config = dict(
    num_attention_heads=5,
    intermediate_size=1728,
    vocab_size=9508,
    bias='none',
    optimizer='adamw',
    beta1=0.95,
    beta2=0.98,
    max_steps=9725,
)
Each number is 500 + 25 x the weight over its row's rms, rounded and kept within 0 to 999. Layers, rows and columns count from 0. Numbers have three digits each. The size before them is the row's rms in percent of the matrix's.

# gate: layer 4 MLP gate, 1728x640, rms 0.0319, rows 773-807, columns 128-255
# up: layer 4 MLP up, 1728x640, rms 0.0304, rows 773-807, columns 128-255
# down: layer 4 MLP down (transposed), 1728x640, rms 0.0267, rows 773-807, columns 128-255
gate773 099:506507502492476504521510460526537475509522511557467498491493484453536484504491538499455508506493495509520494491535512492524467486482481486479462503526473553528501475508522497477522531521484527501487501574474489496473536473540508497484453474487496527489495520511515516491486478456574513520460538485508510537481485499519485497484479483500515522493471501463482522513488464507481551462474
up773 101:509514507532503496486520533508506528528501492445519473517507489508500508526499509503528500457536515499525536487545474493476511463493511512551513532576499483461488495554521465500535502550539524459500476505477477521531447489439475440498508554449511459485480498501476497530490530476516540513536470507479558499498461531477511455515519499527463493503507497503512490478512477476540514503484
down773 100:443475528491500496507491448519530495528502522472513499504502432488538522447498489486480516526524511466465495506500462494577521534533503521523480503496471500460526489514520504501481521544476519524517514521467481508504510486526528487468498498528492512526459545477512470499472506494527492459495470568477487504531505512513505507538510475497475445497478490487533515460483467510494472517503
gate774 098:510520520566500432536485540499445477500517531527492495487506479521513502502489511501494500548480487480467490536487470565472439512512460482535535490512496467486472491521519501552526534478474507455518503504498530511497519532507516485475483515463486493507484548454483521531502497462494515505500502498483472491507476472497506480516447516488493515533478501502498452550514506498511488518524
up774 094:494507510510505503534462488457479522498536521517521502494503504506496478493482443532502501555493476503439499491495474472459463458510503442487485476463523526488480537512497511475481490520468507488543497480508524503482485508516542481513495556457505488496509475479476487528495511504495526476489488514493477458505505510445507560503487499516476523509523502475516479530514496494501468511522
down774 096:458489489514502548512507513459526523504496510538506511511506498441513444528499477543480503505490490544504512520527492496514523509530520473494458487506567542488502447469478478489508472523505505513494495465496500513486504533513501502527491499512508470561507493534509542474488498499512536478534480443490508479486501529461516554489511455516492425519502458492504517520507483491508473494502
gate775 098:485531512466495461483530547460431468449512534538482529517521533479511525440496459480523520504490507505493493508527513540496503534505491445483518493452492479504485448517475473543489502461493509487476473477507504453500501473542494499485476524512459497510460512489524513520496446516477482543514501556496505500464513483422505520492495491504511517525521532513508536499475508532480528510509
up775 100:515453465461509459495542476515480499506514486525498498537513483511508509507510522501508509476486530507489500498480497475502516485498491509513543487522512529493521493481489550518484523540524524510468503487501523508485534503531483494493474499524507499476507453458490509465469506519501536427486476478479471529523486530516542508517503508491512459493496518507513482505487475516536522512523
down775 099:503483486529549506457486505508472530487485541493502493503542507507486491529508495496490441485499515469496504427531514499484551472521507427504537537531493502511505481536513540503486513558460562511505533482509516533506485499495489515505511446499451474492475505493512476482461537497506538499508515488494468469507529493544516515521479474493481530534472534489578491516543528527485508512512
gate776 099:459511520519515512479453475481496499492484502521499527526485505513469543557487506482477462484541495471508527535473453502489523532494501517528544484513504538445487497532519502488504495508501502508565486516501508506531472505492493509477471503516467536509478486512527470476511481506481518510482497483531530464496468473485526525512485557496492480495475479501535512527531487485481489485483
up776 099:496495529504517516535524530500509508513455503520503462481470483513470489461522472503515517489444501479513513497482508473463412489440514485533467515493510518495485475482495486503492487472491451480502492512496480497457545526507455489509470510533505530519504473519465494490484496498502463473524521436456453563510494506482530491505476489516482473494451511530515484474502544497474527543488
down776 100:505500533475501523479459504521487535488510516491508471475543491563510490488515490512517466525490503491502513483512520413530482505478515537556522524498524543527536499546449523517499501511504551483479483482497534518537492545460527542468512513500515459532468552513488505504546539493474506490529486480519519427506511493557479514491522482480507503474528502461510475505500528497503513487514
gate777 101:484547534490501515440515511497485498478511521505495523507483501518488516524502504518445498544508508486516491506505521513514482451487510476512486500485503476476526554500458447483516515477493489495492409496476507527469520477515503496492473500504491492486513467513484529472529507487471482523499460478488523503494457469511493511518475509484495529533492521529504505520485510514521493507486
up777 099:506500527494514540462467519473465476514487482475530485448443512559483488498462546469508566487529481539484478512526504513487521517509460472497508502514472500508495482512505501516500514512523515491486491518526468482494506471530511452476467511478496494534533510513489463498519508454429508503461527478469559502472488505521512457482491526510511525476499523477455507437523515514489558493497
down777 104:457513535519488504540482532498518462523531525479527509526461476487514500516518441503469510448527505489493508518539469496481470487486483481450484517490522511495494495508477486497455507475468498499487454492491524509484466508528496533471499539523521489474489521494488472474540438483495449534496484503519500510521515507498508457509503489530510527480477495513514519518514490491501545496518
gate778 099:463495524501510514511517498515472493497451511494515479524457522490515500506523534503493499428475478541476563486543489501483494509516506477532527508481468465476455522477501496516520487496523488494498437512479503502465553491533498472522489553497490501503506461477481509485523500526470515512514526500513481528472499490472499489476500492560495484514489518493509507509467485514461507488512
up778 102:489501496486472485480560506486485500525521472499516473483495540512530489515443520515483463508524504501452480551550502516530491495518524479487513484511514497531489461515543543529515513484495540559499515518507487480561450482486521585496516508554476478544527517496448535476504529534525494483527489485506520521514521483472473486543460521518519532502492543467551461498493514499480564519503
down778 101:512510529451446499485525559487491533491503512482484469458481474448515480472493456516486502492486487527487469520529480497463508541525516521494531523527508499505532483488475463513486514533549527480484491507510452471514510458531547519505551519571541491588498471517479500512485513543494516472489524533527489523459517468497530514495499471525529509488499529509500489543491490494476511508526
gate779 097:486546527523518551503512536477449483483488534500522509541509467507492508511481522461478505510525454532500471503508525504481543513512498489501536462525494442498483480468462523504506519528472501498469526492542534549493520509506531528498500505529488458463448468468491487502485495534536508471549458505454474471495500533490513506522521498504525523460530476516500492506521522476506520522528
up779 100:470505522530551502535519497490479468508504525459538480507495513500488539509518501516503473492478530478487478504489491491552491518503505472482478503497524504502500509489495479567494497547495459463508503490473507458528467524484506467530504540495463498489532498518529503527517512491471509499532503504484531497454481459482477480487519517497500513511475497490509459523469475493540469493480
down779 099:493512503473534493481518500508541488491540497470539490519489452507513528522525517487481514533451527516529490508491509504475486513481438496517488496487497486537484521522537525484515488492491471544477533476533504482491512495467475527521490515514491506518474513502512520472497546484439519503524517525505495503520488497483495504521537461491440466500519493453524439460481514481430507547503
gate780 106:502527525497550544512470454548440476480457495521486500496491494495466519472527518468508461533495481481529518476526477546487541526536479469506528487494491462519513544442552484543504517453509489497508520469489514502501522497516523459493505454466471516511504481522501492516533526525505501472506490512513483512477494516468559514476512507471540509495474539541481516510495503522502505492507
up780 107:484497481488518497498508510514534511487500533476503510476489541508515480534511525502487562492496482452504474490530471488457484525474469504492497464526494446531449470525495525512519487535471521484511494510509519459494509462508539526473496490522510468491487505540492486507472481482508493481475500499430491455504485502471509515536504492465528529480552487496513485480480484507489533500501
down780 108:472525544473536469488490467500461518496516522470493548541444480494495541537559467498522468498512513476478490496458497490501499498483555510510502487494492508509522495492540512532516503534502536478482494539491487517504481502482498484515486492479500524471543486514511502485522491506489503487515493485498479473480484487448509533464490519522503531475516493458530502505460514502507512551538
gate781 098:542531507518476439502460505493526464488487513547494505542480517500473512521515543481540477496479502424493548494509538488511503530521500483480494492474504485508504508502523488499472470487486492517499472520560484513504485498507504487484491488503511499504478479437507529470524460503480480478498494490549528498460521477543514497521541550492457500531513500514546460478482512472503510530491
up781 099:513502480464484500478467512479512491505503471549466530471479480537512456520482493506503490472550449518510493521509471501490532519486493509491477550477528556492470491504520516485517496478503544535494473543527542502457530515535556497482519453513524537548529484536537565508500545498520513484499514531506511453487526509503513523508487513478515478528547511472524492499483459537469497480513
down781 100:491522493542500483533536522523478507487507507482500452508478499501521504492472497520512533498508473531484466509495498468503496473504484503492510478497521539502464480522539466535537504477468482510540495489527456495432477510521527489507492499544541495486515484508456479494513507449541517527532532461499510527520474482495527484474473516507535538482514522498484490531491491492504471509486
gate782 100:541522492473519540516508521496540514469500505447496486523542495505507451502541523530490493531526474492531503519496481530523477518505479540429510516535563508508496486475467493475515502474463497514522521477477482513465502482478473492509475481474477482496483514496487492545537502446547495476529492518539509502470489514494543482526532501473466524518464515469523506520531492549482499501532
up782 098:501482477463529512489523493467477499427502528493508531513462524500468472511516508493562504485530499518473504514496506529523478452525494468467526482511488516495487482464545527489501491499462480491503534548484509511470499508524483502473530504489518540534501496454495503521515482514504526488571449464458533476501483493516536467525515506497479488517464528478529489536504483498525479501475
down782 100:504496504528533480532463508479500509492511497484548490489479485507484489508516490552498527550449499521539537492463526568529473526525479478521525481505477536509498504457525473485540493453493487475491505498483512521496528470556483513507509518494494485504478452463468506503503527475510476485443523477496481523518448505520466440523508482472483501515523501526528472497521506491502513485505
gate783 104:495569461521515521488527499513449458488514496457515486506485508523494471487519502503452486513508500494504508509491472489480531472525512519475518494485486483555530531484505459492444541545483491516506472499475461499469578496478482515466514540493459530472462508522518534521498534511444491461523496495465511506483483508481521467501520540455482520500505496495470502495478517453541523522495
up783 100:466428465516511498478518476498501480488479512521495428516486535507522472520508458493496508442524467423487496530497506494536514471520529452514492480484515486490509542456487506502508494548523462495482460490494543478519509508510525478532501494491541538495516481494503481509572422515521485489524480478493503481472507495521486505511540504488481524510540500450465482522500515513490533555512
down783 102:535505507473518507521489494529507504506513497520470508476535437498475526508525497526477473495525560491511514509456497467509479501502484533468484520494505520479493416489484512494477512493526510533529483510460479497523495512481486464510528545492498489491479499522489548534491521522510468501492487493513537520469525472474510489536491533525490520486504515464520502488528481461529506495526
gate784 094:464514452511514532513472510518522521504502485508514468503495469460483469487528525511499503501477489505524475497502532467476441470487460517481515490516501536475439539506511493461496463504529472547487498489505484507521510543531512522464487480513495501467491490510552487508473480501505473499521503475512520506531536497477489489486465528458476473487456503512472482525552495502441537518485
up784 095:529511480472470494544453510491474512487471492497500489479512467513505482533497511492531519485458554501512491529468496522504507522524524508511537504476564495483476454492491508487509541525468509479456498479538420528459535474519507512517496518474498531521457534469492502508512524472508481490489452507523547484486542495504484487474501487517510501481512521511464490504488534503528468521513
down784 098:485511516514482488475479539512522541512523533534549526505466499496476506520516521489529492524504507522540448501482525460493456537519508479516456456519494533524472475514504491480511469555495484493516480541498483529515497500509526496507459471501513511521469509543569490526497531517480544511470521468497485497491512516500522485495515533471536471478450511498534505486564462465484499522467
gate785 095:498491485522513484512459524524508448486474497517499495524499538537488498602493482505500484526490517486541466548518482495542516489524518477462444515534567502524493485495470495491521513555493534517463463495523493519466487563487473495466494538493505502475446501510532479491529450494502507477493479540568497492487468473513459458488521486513550476517499488486447510502468523481499477494520
up785 097:504500511477484552506545510493483515542523511470517507540484515442484536474510543468446495494489487547510456488485514469525523509523501522532523499524486493505473523515524551492487482480487490460494493478502472485514521457500465499486506482501509504484532482478481471504490481464507507522506520549511510542501516513540482486502488488485507518479484466527519482540518494517526515501476
down785 098:498526472515513509507493520529533496500499562491514508509539520504468484516519526525531520484517506476459504524500487517452507511533475507478467521479514485523472490448471501503536469519460525497468506497476454502487525530527495499458503568501518532492459511515518466485501486481467465548495532484457483511512456529541490522493500518472495483523506544520525470487514482544512484507560
gate786 103:537493508497488538519516482525520501487501502490500495509535482529517509497468507503488462465486487526470444503487535476474498507489493557516486485493484490486527509516499507510480557431508532498494484528458513522473518536511508545502462549462516480487496528489537519493505465506515513482446506478435516518454486467529509485517493468456482517543521482518525484474500463509477506534483
up786 100:512497518508470508551516516477488511468517483506506483519511490472505543515544506453497520534525498484491485483473503526460534501499506486546500539516487479504524499496461456473495496526536498484486515513504521466506442533462480473537513485515475502525527501464513528481526498516538466443493527512518544480485532503516526472526502487509462514475525494489504470508506454485529522515517
down786 098:495528507469525503502515473505481486488508523532478509506464540500532534485515480478474479463476499450517513495489467527455531502515472519564518530523501539537522446515490487444487493512508517473507524454562488467511517492503509516521482456518523521491495515532488500489447510503481514563529510499465511491529490513488476525475498489516497506491477492506504488506477510508466486497496
gate787 101:473529479537500511444481515490479487525500449494495467511502481520504514502485476524494517456495520468485485477508533495503494488510545503511501498480501526543525500456442488475474482521516478510500514490477496495481502469533523499510563488540449456521508541510481474508498522458522492499520514529472482510493496514508515529494506507492513506511482496536526509501484508457477505532514
up787 102:498513544485437532494551467531506526496425491491539455474530463466493544535441510505497514505481489497525504518508534526433508525511493479458529523525462460486521466488511502539526474478484522497528542505497488545485538482507555503509478525493476554531522535528532513469514489539481525487489514522499487560496473495466486495522472480462485509498484491503466474508517508489464516497547
down787 096:533513495545506508507495505515502507541468497483496440492525491485526530478491481485523509470551514519501502469532473516505458531466530483548519462488468515505470500499460537531466509504521471509496478527461443505507495497497521529474488508494513483476441524501542478518477515493514461515466515524530476530482464500507501448508503561502492507466531488490482480545496518487472507539488
gate788 106:521534512523530548498541507501517478499510507510526524558541535532476498510460509504500485492518469516505492463497484463504431466496538513557476473534511486503518519437472495522485515490465492512495501507500480468493449519524522503450469479454498503538488513479555477473498518509536509467531520525522471499480500540461507509506494483486481535505492503461523541489484496511491523504534
up788 105:456476508492486479487512501519497517508499441533486498517484510528504464509521503487433502501501469500484468467477480544487498530477516494473511477543467500533500494541442482523532513521518484498458484494542532535501486497512516558474528527458513480495476519481544501526504486475454527454551536509510522510509523513472524520540492522506491552542468499521504476530474492487459539496476
down788 104:498498492509592526504507500524516526451481510502521473514488539513490487492452457480542471471499514536505530441489522473479506540483528496542531509517524488521463528513463500462489512534509479515526545525493507516507455541492498514477446491492500517507471498495546483478485501511487510487496530523452487477502503517528512511507514520501495507530504523423475500493493514534453494498515
gate789 102:505539504510531480527525489490461472501479527501535499515436521515486479501505440478450521526446503507507503500464486484490509482486474510458529487500466497474485492488460467497526460497499500509502493514443539518489509531516531509506490516553500476485485482484465522507539491460476496493535485514542514499480464460457495483462506497531553516507522471468457491551491469493467502531497
up789 101:464489520498465509462527504459472492522478476545468484537470496530486527534502470528492492511481527496525498505500518498486513540485508501469499547479488531503459480466430526501451560503494551535475505514505517480510508500504505449492488493530472525462492520515520440478501520430506511535471480497508472500522496470497465479497516540527521477471475520496495526474515513449490536517520
down789 100:464494523504507495435476466453507461491505482508449469497477469479473482502526507524516499490512516486540493496505495491472513517544522522469512562514494538490496508516505495549452504485465523509517532482539496507502489414475449515477476488510517537487545502517499465497516499525487532532499509528481491470468485510529506504515482480507520517502501473569524499512532452505517525519523
gate790 101:521492470511509500479443474535523462534532470522529513525521555469504504493528538486503474519476524515496498470521495506486474532472487534487529492464503553539518537507499502481478516512525508414525447460512504504478512531492497509470526488527505521478490514512532536485468504471488489454503466506486481518478476546515486519464499493508554466531463480533489474460507498478513501530519
up790 101:530495463536516495500519525516461472536526504495508552481484472513476511491522490530494519512460467531508502462505497479525481486431523478525516540490482479507496506482492476504491495480534502517514503466428489488431526511490508485548491527524519542519498486506543488493484557518536511499503477491481511503475529546486522524516511467548519486501553491511502504523517541567575511522515
down790 102:541502530538522503482505530469498552531486472498514520528501499537504535497452514476512539516503545497479481529486502498519496546508514472512462478509506494519532484536449523539483507500499483483454575497428495512531555512492532526509505508440490456517538527490546490483506443483471452519511486536498529486495508476498489465527479494504511480527462519491495511512493532492510494507467
gate791 098:501482481515490477460472530486469470504463512533486501493483522538563487527505473487469509456514522488540453540530524557471474542451493545481490508531478495466490490509500467514551523542489436508503510500545526464538479472536532503487502492498450504434482514492507515489460498517538515521474488501485475507465480502486550470488524552533527500523526519526495486454526501486492502497516
up791 100:479490482516524544489500471473490504488489533519491507472497482501474468511530498519483495491530515497517545512494537496495467518498475516513474488498467479460457562505500485530463526494510484481542495471499497489460501501482459530505485502477483510499461500467493485545493505486458474503507472464487521499468491549552470517489524529487463502515540500501483521517494534514511468406510
down791 102:523443513493505477509466492514572503505470455501498496496493513524539502463463533494520521501538481480489471516529491480454487539474474482527484465513482532519487505498485533499517514496486524473479557543500523455516475496517482481490506511482471488490526449531505469507515490497490490520484519479500472525536503512494527469499520474486486496538467499494523463462520504498527501469500
gate792 100:482509486512510503495472455495529508500529497526515478501479458497493482507486493460526516534492483530544475525518496433515516474532495544490474461495513450507538452517503538502507457516505498501441518474529508510551547507522482510492505488507515491476462496461565491465520541484550498518514539457447464463466443498484489509490499499462485495528458481501479492490537460474496493499484
up792 098:502518522468473486511492498509490477529491505496476476491542525505501473503504452503503469485556527521469487494461504519513506522489484496536492494457509511488534465476514469526519480531550468536517522457459519461525522531461473471500497516452511481510496517505521548528484512477519507516445496506512503523488525479523473446575518511543489501483489534497519510463493522501508483552491
down792 097:478500490494471515533534503491512481495565459527513483511472455499479482486479477493536511487432460480477509515484486486509495469488503522503538481491505514468515483540526539505496492495515549486518471534466512474484530477490532511455512491491493462471514507506529568484491519517485513473510481508508494474523492517488527500503504528462485534481509495487529536460458498494500531536495
gate793 097:539468539497510494498510468493488481509528456481549436472471507481484483489496515493474495513454501498555536470469491498466522530480508533495540523501509471476518557550529478555543488490481530492485542521498497530513522524447474479471468498535498484468444475559488527494522521509503506470514519501469525517469536511489490502539480489476490515536454516506483524479530498491544549500540
up793 096:522511499526472497483446502443498458461509526537519521483498511550486520498483463480482561498532494502503462508510515544560505489508487490534528510483537470523499498481472521498479471503554553479514486541511516489475498503558494467503474486509503534454486505482486503509495492498497467488455514538487491525500462521498520530540519503465529504439563466519513526535470500526476465475513
down793 098:502526536485537467501519536488473538440499480520577509525469526523494495522528494438467496527474474478486499522503541515499529546504503525503518517508517480468463569505511511514498558494531524474500523480515513507450506533500491475471473461570498512450483497507514486480480516494501498497514510455472479503490490478514507481527537508480507500532463511560510453433483464519476511462517
gate794 102:492497516519491453507500494520544495495540515506512468540476539503491496490492494510478494516452505495461497471512543487503504465502464479516502501409484499459494504468516474512520508474474482524534485493498466493504526562491497473506545480489531480504528464525505532492495516499431461508508521493478493477484472480484486493499542549514478537525524505514519488507503469509486471486511
up794 101:477488499463528521501456491490485467485485475518494553510513486506476545501511486443522523469537497524477498472522502514492466532498467503513513509485519494473489503466509507464502484520494506498506480507473506499483466473535484471531524497500523540502472487484530536514519497531546506541443490527544497448522495509517521521493536540520471493453592489482544474505467519490511502508469
down794 103:524536498509548438510503489506467519521485479526478455487528524498525514529470487466478497479535483482457543503528495486520501515497538494485525512540491512490517502519450508511474504479496521486485509496479502516512526494498512547484478502505486446465480483470457477492441529504550509509544475521526520492496496489487504495530477486536518494490502545529492512514523494471494478495526
gate795 103:502479536495460430444498492486481455450508499524522473478509463511473507536513520486540513507503508445490537497515495523497508448472450541492501521515541488500488519522509487535500507488511510505536471546520516514491517471498514486519521520515486511453514491521506516477513486499489468507498499523501493516468550496516499498517510495489519515541463475522524489462535515531528523499513
up795 102:499508523529516467483454507524520471474488479479486487455517486436499518482528531466482465536468546473500529491482506528471463507502541489469468505493500521483456510465519532466529485520486460494505471550487496524525503505496534461476515445478473495472484512489552541485481491526500482505472514495513484519457536463522540432476533468511538512517505502504507497474479486479534510483505
down795 101:478472490511478520497474521500473499531472456505485497487497509508500517450505518517471460508518518534485440524504503513471478457487495513498522474501499485484522530451548487531521523510499506519504496541508529491528518496523505451476459490506520519493494492473449503523484505490524494519497485478480478515459506485504451459467565482513511508532510493483529497477498530476535471502515
gate796 100:521531545516508474470550518523492476488507541476541464530466505504505499514457501504529514500481514493520511520500539511504498477514494469514533478507478481475498543509515513533485530500474496509486492488495515508517503483503528495539491466451493465440477529488472492513510515486527506505468497513512475452492443514526503474471548512491520530514486448504489512542546496483485566514493
up796 100:517525499483514472522506510494525502496498516498503520520516447498529503484505502515510477494495559485522518523472505472517491472527475506487512458480466480480473494503483483516467458461501492520504501538526522504511494506543486514493453467500495456500472500468503464528512520468531496526511505502487455496518485483542484496511515458497496481472529519547484508476494480465479502496485
down796 103:496486517477491482512456472481554495516511525530475583520543500507494517508550491507464511520493566562479511488493539483496492461544481520517481466491501517509481510518479500483531513488517539537477497541530499491514511496523502508474497546530506463536488469483506510546476493491520450516495508464506468515556490488505502514532495472486474489479501513496540492511511498503516509483517
gate797 101:468548470504526486452546481442476466506475520494529503517458480510445515534539537524498531503492576522506526501493549472467481489455486495509532502499472525459483518477481502569483503514454471491493479514547454482472491499493505506459520491528511498560472464469461493519547502475483454495495499508477508484479519500530539522494516518470483510477500486537510501513518499488514486467515
up797 100:494541520538508486462500528488505481515517454497464472454543501476480450484513513527462528496507490516499497515484499510510482547483512503506484526487529532504481482483532481482465475509503522478464486497512492506502494486499463477448495484514511463533523488507469500503506520447507441541497543524509513438453498480496522513473480453531470485508532462499486500488494514475511495506506
down797 100:446487472485519413485562511499522517469490535477505524485460460523465503544493513503490520524534487517505528516488508537483503494477506484484501493504478545510508512485489503492472497503495507528522570540531501526508497498499494517483526515504511540538499526520505500480550491518503540452524494483494497490485500523519479489527495506494529503512511479534482504451517472498539502486525
gate798 097:474547461505502503477518481503500501490531468491545517467489499480456499490505489507471489471508493523479486490487482477457513515498558506488519463532489498514523521500501504504488519525504523500509480458526491492498521526537476560493541462476538517541494536526530492498513484495504567460494491565506531555485488472468499489475507521498506512479514487491507448489517510485544548496519
up798 100:469519504534469512530499491513513522501457448525516491525486513458485482474550499514526468535502514479474525443486525527503513529488474484507526466543487510501451486529491501512549517531527483500534501538493522488466492445504534493504502486495480464539542460518510457522538514486483467519539492474488546503515541494467497524438546538511549536526479540497452530529493490465511533491532
down798 098:516481529510517492490451470489465445489527511521495494457529522530500477480516479489524462505446476511514507453484490508512512473524504496507512532492481494475491469465542504522454468500497497523491510503507510502458511528479530448490488483521516465529513508488482524456515501538499491514490522506465523462531499509479488520505480513505510508463508501489479500469502540470516520481468
gate799 093:471499481496524523483478477505454501499461494474480478493495556498522493517508436503541474491496489534502477525506523493485504483488462526487501534501524492499523523545546520516531493472487520507467459450472490504574543498478478508462538528550462534471503496493510492510513499479547509504459504521517468520514501485513529494507505528493500512447519491528499471541480504540492489471497
up799 094:499489492468490492473493521507492486484504477490494514475464480489524517443486490509505521512531517513475528500481511530522458482486509502508492473491491473501451486533530469506461510520487481433503502487513523492506564518520469485519535502507460524519492532495485570493482486509509533489495529519479483501488536457514480487489485474540499463481473514480489467441497495501489458515468
down799 094:498515479510466473470519481531472520502561520491540489505476488544542492499557470498519475505516505481501522466534481539491519508512469481554558490492485521505508437479532471495459517496509507502464497491508539518454536520515499538497534549479499495507507529467553495517521513472532481540558473584503495466504515498520479476498501488495528474441467537519528505499483507488537491505470
gate800 102:532484496488493475543517490529501478488498491493498490528525476489467483478505547493486512500455508537509486504495486491506510493489538517493544471507534523496511514509483543489476492499562544495545500483535486505475486531467422548529529483528493529524525481530531514496498487494495486493484469506522469533512525479462489501497501462447479519504457495500489507565496487493488521472496
up800 102:486486535487465516517518535507522451520471513534465503493489451480514550508508506504502449515488480523526502509424507509522512511487504532542480489479511515483472507487494480479463510475524487486465499496496507504506500500491487490513534471525525516505506507513473434548514512486509506482482523553540489499508501504491514527491465546434489508499545526534516482510496523513494495485490
down800 101:476553486530503530450496496488476515472456502464489511511536503479493457566539471534517466472507487512551514480495463516501520490510517512473443554504549486495519536492499475487510485459479468519475453511507503535526472459502538496499463479497551507501471450493494501508505508503517545558527501528513485457495539508505528476469502518530499483526504505506519504554485502514460522519482
gate801 095:460499565510524508495463515508463474512484507540496480494498494500470495477508533475525488551534496522492471476485493500526526518499524485509505509514531515472486500517494483503504482477485551477503500492476467521520502551504457465510480501508471504511536455531517451503480560533494511458491508475491512516496471475532494504510521511527557470478498497475505485545534454477505503520489
up801 096:531500496498479460485510505517462548501525485509461533513516467501494477479477514546520522508533527484487539478512459529510503525492464480477497500509562473470483524480481505519495494488518500517496502482499488519490486472470516530481545478495475505463511527494545472513496512515469528505472504492458522485512498480547499524516501502512509530509472535485507507497485536474465512493507
down801 097:467527527505504479535485527473510499519521556509535473463495465509472523511519456478463514497506508550517501541483534506522508527508446492496513462473472531475489518531532509490511497496515467525515532488547477493554501533535465467520539514471497492462489477517474493519519501523511488487504491485465489532466532504478541484533501505479466475489464490543520532466504448472521491536514
gate802 098:517479511499472539513480470507500501498527497469480536511509507504507536526484526471432467529495510517505467529530519533534497500487486539493509524491475475488526538526553514545517488492502508549510463479495507519518499459470485478514493510548523446486534463476482493498501493492502497496522507517471482462459488497498504535509478539502502489521496484554501520492471517517498499500506
up802 102:529464483515507508476493468463474527465486472508512478541524478483501486498459495514519482502485523504534491493486508511488536479445552508479478518518498475462508505510518528569490496466519492502516512542473491516495517475445503499510531471539503484527490475531430500504527563496503518517489490501508537533494524502486511515466501529477495492494498446512500493484512466460500523489494
down802 100:513504469514487492509524504523504493553510481516511469488480453484498497478498468482479480524496515516487503516537506517454475499507531455457497510527441528494516481507522478493497505502488461473494487530447516484552522533506514478494490468556475441483499526488527523508439504521482484471483499498531458482445467497483492489469539542478531508518547495431494524474482532487489477491523
gate803 099:518511503488513540523521472513472519508516528478502467445545519500510488468489550517508518488479527500479510484484476516510530475503483485469521478511517536501508498541500496516528468476482505498531514483520504508491472476467476505499492488504514489502505538473489479489507498488482520437502492524515512469463496462478503538511550446490453544502480490512493490459455488472486481548513
up803 099:537503507502485478477524547476509498493475469493495463523487454454504509530458521473523513493494465529550499518482524490535513486485526495490500512475481482516490472429520489477500532492522516497499513501465461511494487497528512493522514504457548490446545506516477498482518473476524527472483484526509509488457477498500478507524492487469511452537508468468486523471471496482480546557498
down803 101:504496562508486504494530498520520484476516518476487493509498496515510499476500506484476458517505498526529496468512474514500444459494559531478507560520498506521502483514512510479463522535495515508535489509490517524486514461521495485502524504477509493511461506505500485522464519490523483511504513500526491474492498488486488476514538477500500499521499461463484473524518504450507555437508
gate804 099:502507499482494481508438508549472476510498537536521492462530497491473506516517513500454507516513526546502517535468471503477531491572497489501497485451499505510503475548485509501516540588494523519507541440505527518520550480508488505486482518502457493528496516487515524523481494507507516492465491498513527468489521513469530487513510517509506498473517506487483506479510473516478509494502
up804 101:449451496486531537444504488500489501466484467489464501505466465485510511498473510490515506519472496507454455517454560470504455486487534488509498531537486477527469504488531540516474488510510458480461493534486458475484555491493513460540536500519512480500510499493450522476522470458536491502525471507469510493489491481503514479514484501487517453527503515513474496546547496503539498495500
down804 101:487551504487508497561486483474505498504499465508467489508499499496524481522479471485503524501494478500483486472515493464506488514484521508494446502507478498542491504532487504519505461521492529504490496561510470485480540509480476491482477577466529491532494498453491491489548490457488552473509500494470502443488456496493478481472509452495509483485476533503492545489496506523483519448485
gate805 103:533500520486491487442505480523470485460498529485520525516448504544511512503532498526532453536489507519484506516509468464527521510515515508550476504498480484486497534533494511543516534503484466480534466496492487500484481499466526512509515513465514491483473500497491539503505527500521518496521472544497523466468518492491480472467509533509515501510507498521477470523521467494497545521522
up805 104:479509471473481494511463476504516502504523491491480481475522497471469500515481537489557530511481487538501499513461528514499497517483478521509526493494479527538507540509537497487506507475453513487504473460489448492517528528511473460482524517504526539548480500529538525499506452529537489497508458515460466488506543450520480521483514552480462517498481496509509489479455485450461482515501
down805 100:473535469539535534498488481522492485461485537518527497516500491469514504505494493540478503518541461504494514478500507513445483458510461513533477521536482497524501497529492478520546473498478491507497495471507475461513537546478504508475489477507508492498500538493479511535539500524471487513492508512486449478476540512483499488519500494496521499534513487497490471477543532486463496533482
gate806 099:475527483470505488481520490560540503519456554497499515503456507488506532480512478478515500491472454491514470491516518470472538514507496490490491518505527536484489524533491524538486494466486485477452451537518537486497502475523457533533508528539489490516563518488499477582457521510464539482483494493509518538510486542484495517498495474496484489536503502505472519479544494493479540514496
up806 101:535480475500477499499508466497521522487550498533509492490520484505489489507476519485509515531494462496507480474518498526518509495522515485528533520497552483520500509486475503504516490515490484498469494537487526477510511492477497518504511508483460493533474534524585496480505504458478470493510518484502547534489485445490548455519486520542512544479432503508499505486462553455496538491516
down806 100:493459466489496517486487485451519521491482539505475501512486477506484469524452535483530538511493477507504502510535479485487530458517507474481483502520510530492471492481445497512474523516479495510488501508537533478498501491527478556522565539548533497508481495463507511512516497505493509517511495505541530549506453559508492503484473496488524486514450501518454497506494524539493547544501
gate807 108:510527484467524468459476489547531481539539483471512480512523546525478540511469500461469474480465518497526480464535457525510523476511521482503488523488528542535504539502471478508504478501481482506494488520541544508503545500480490499508476505525488465484495494490477494483522515534484496478505446531519502527528502554511497503507530497482530451564509481493503492444487523480488497518532
up807 106:542461506456547472493560541465481475508519494472505485535481471568518505526512492487528489531493541429502521515480505483502499458502462512508509506519440508486510493496468506503503504496477513542488498490506523520506452451443507495525511491464552488473483543500484523472456491524476537491480504500450499433521564459512485528508506516510521485484503510495494470513476493489493450471485
down807 104:493510515517469531487562538480479492498513519500512526491499483485494503497511501516492483504484480477483511466496538471512495513434485510526483473496450472480504482533480515540450519455522478517479510479471522483489476493496591463487535524451488509487511502510482492470500503508504528523517515465472483453514516491486510503474502485530501538467500521511497492500518514572467504520516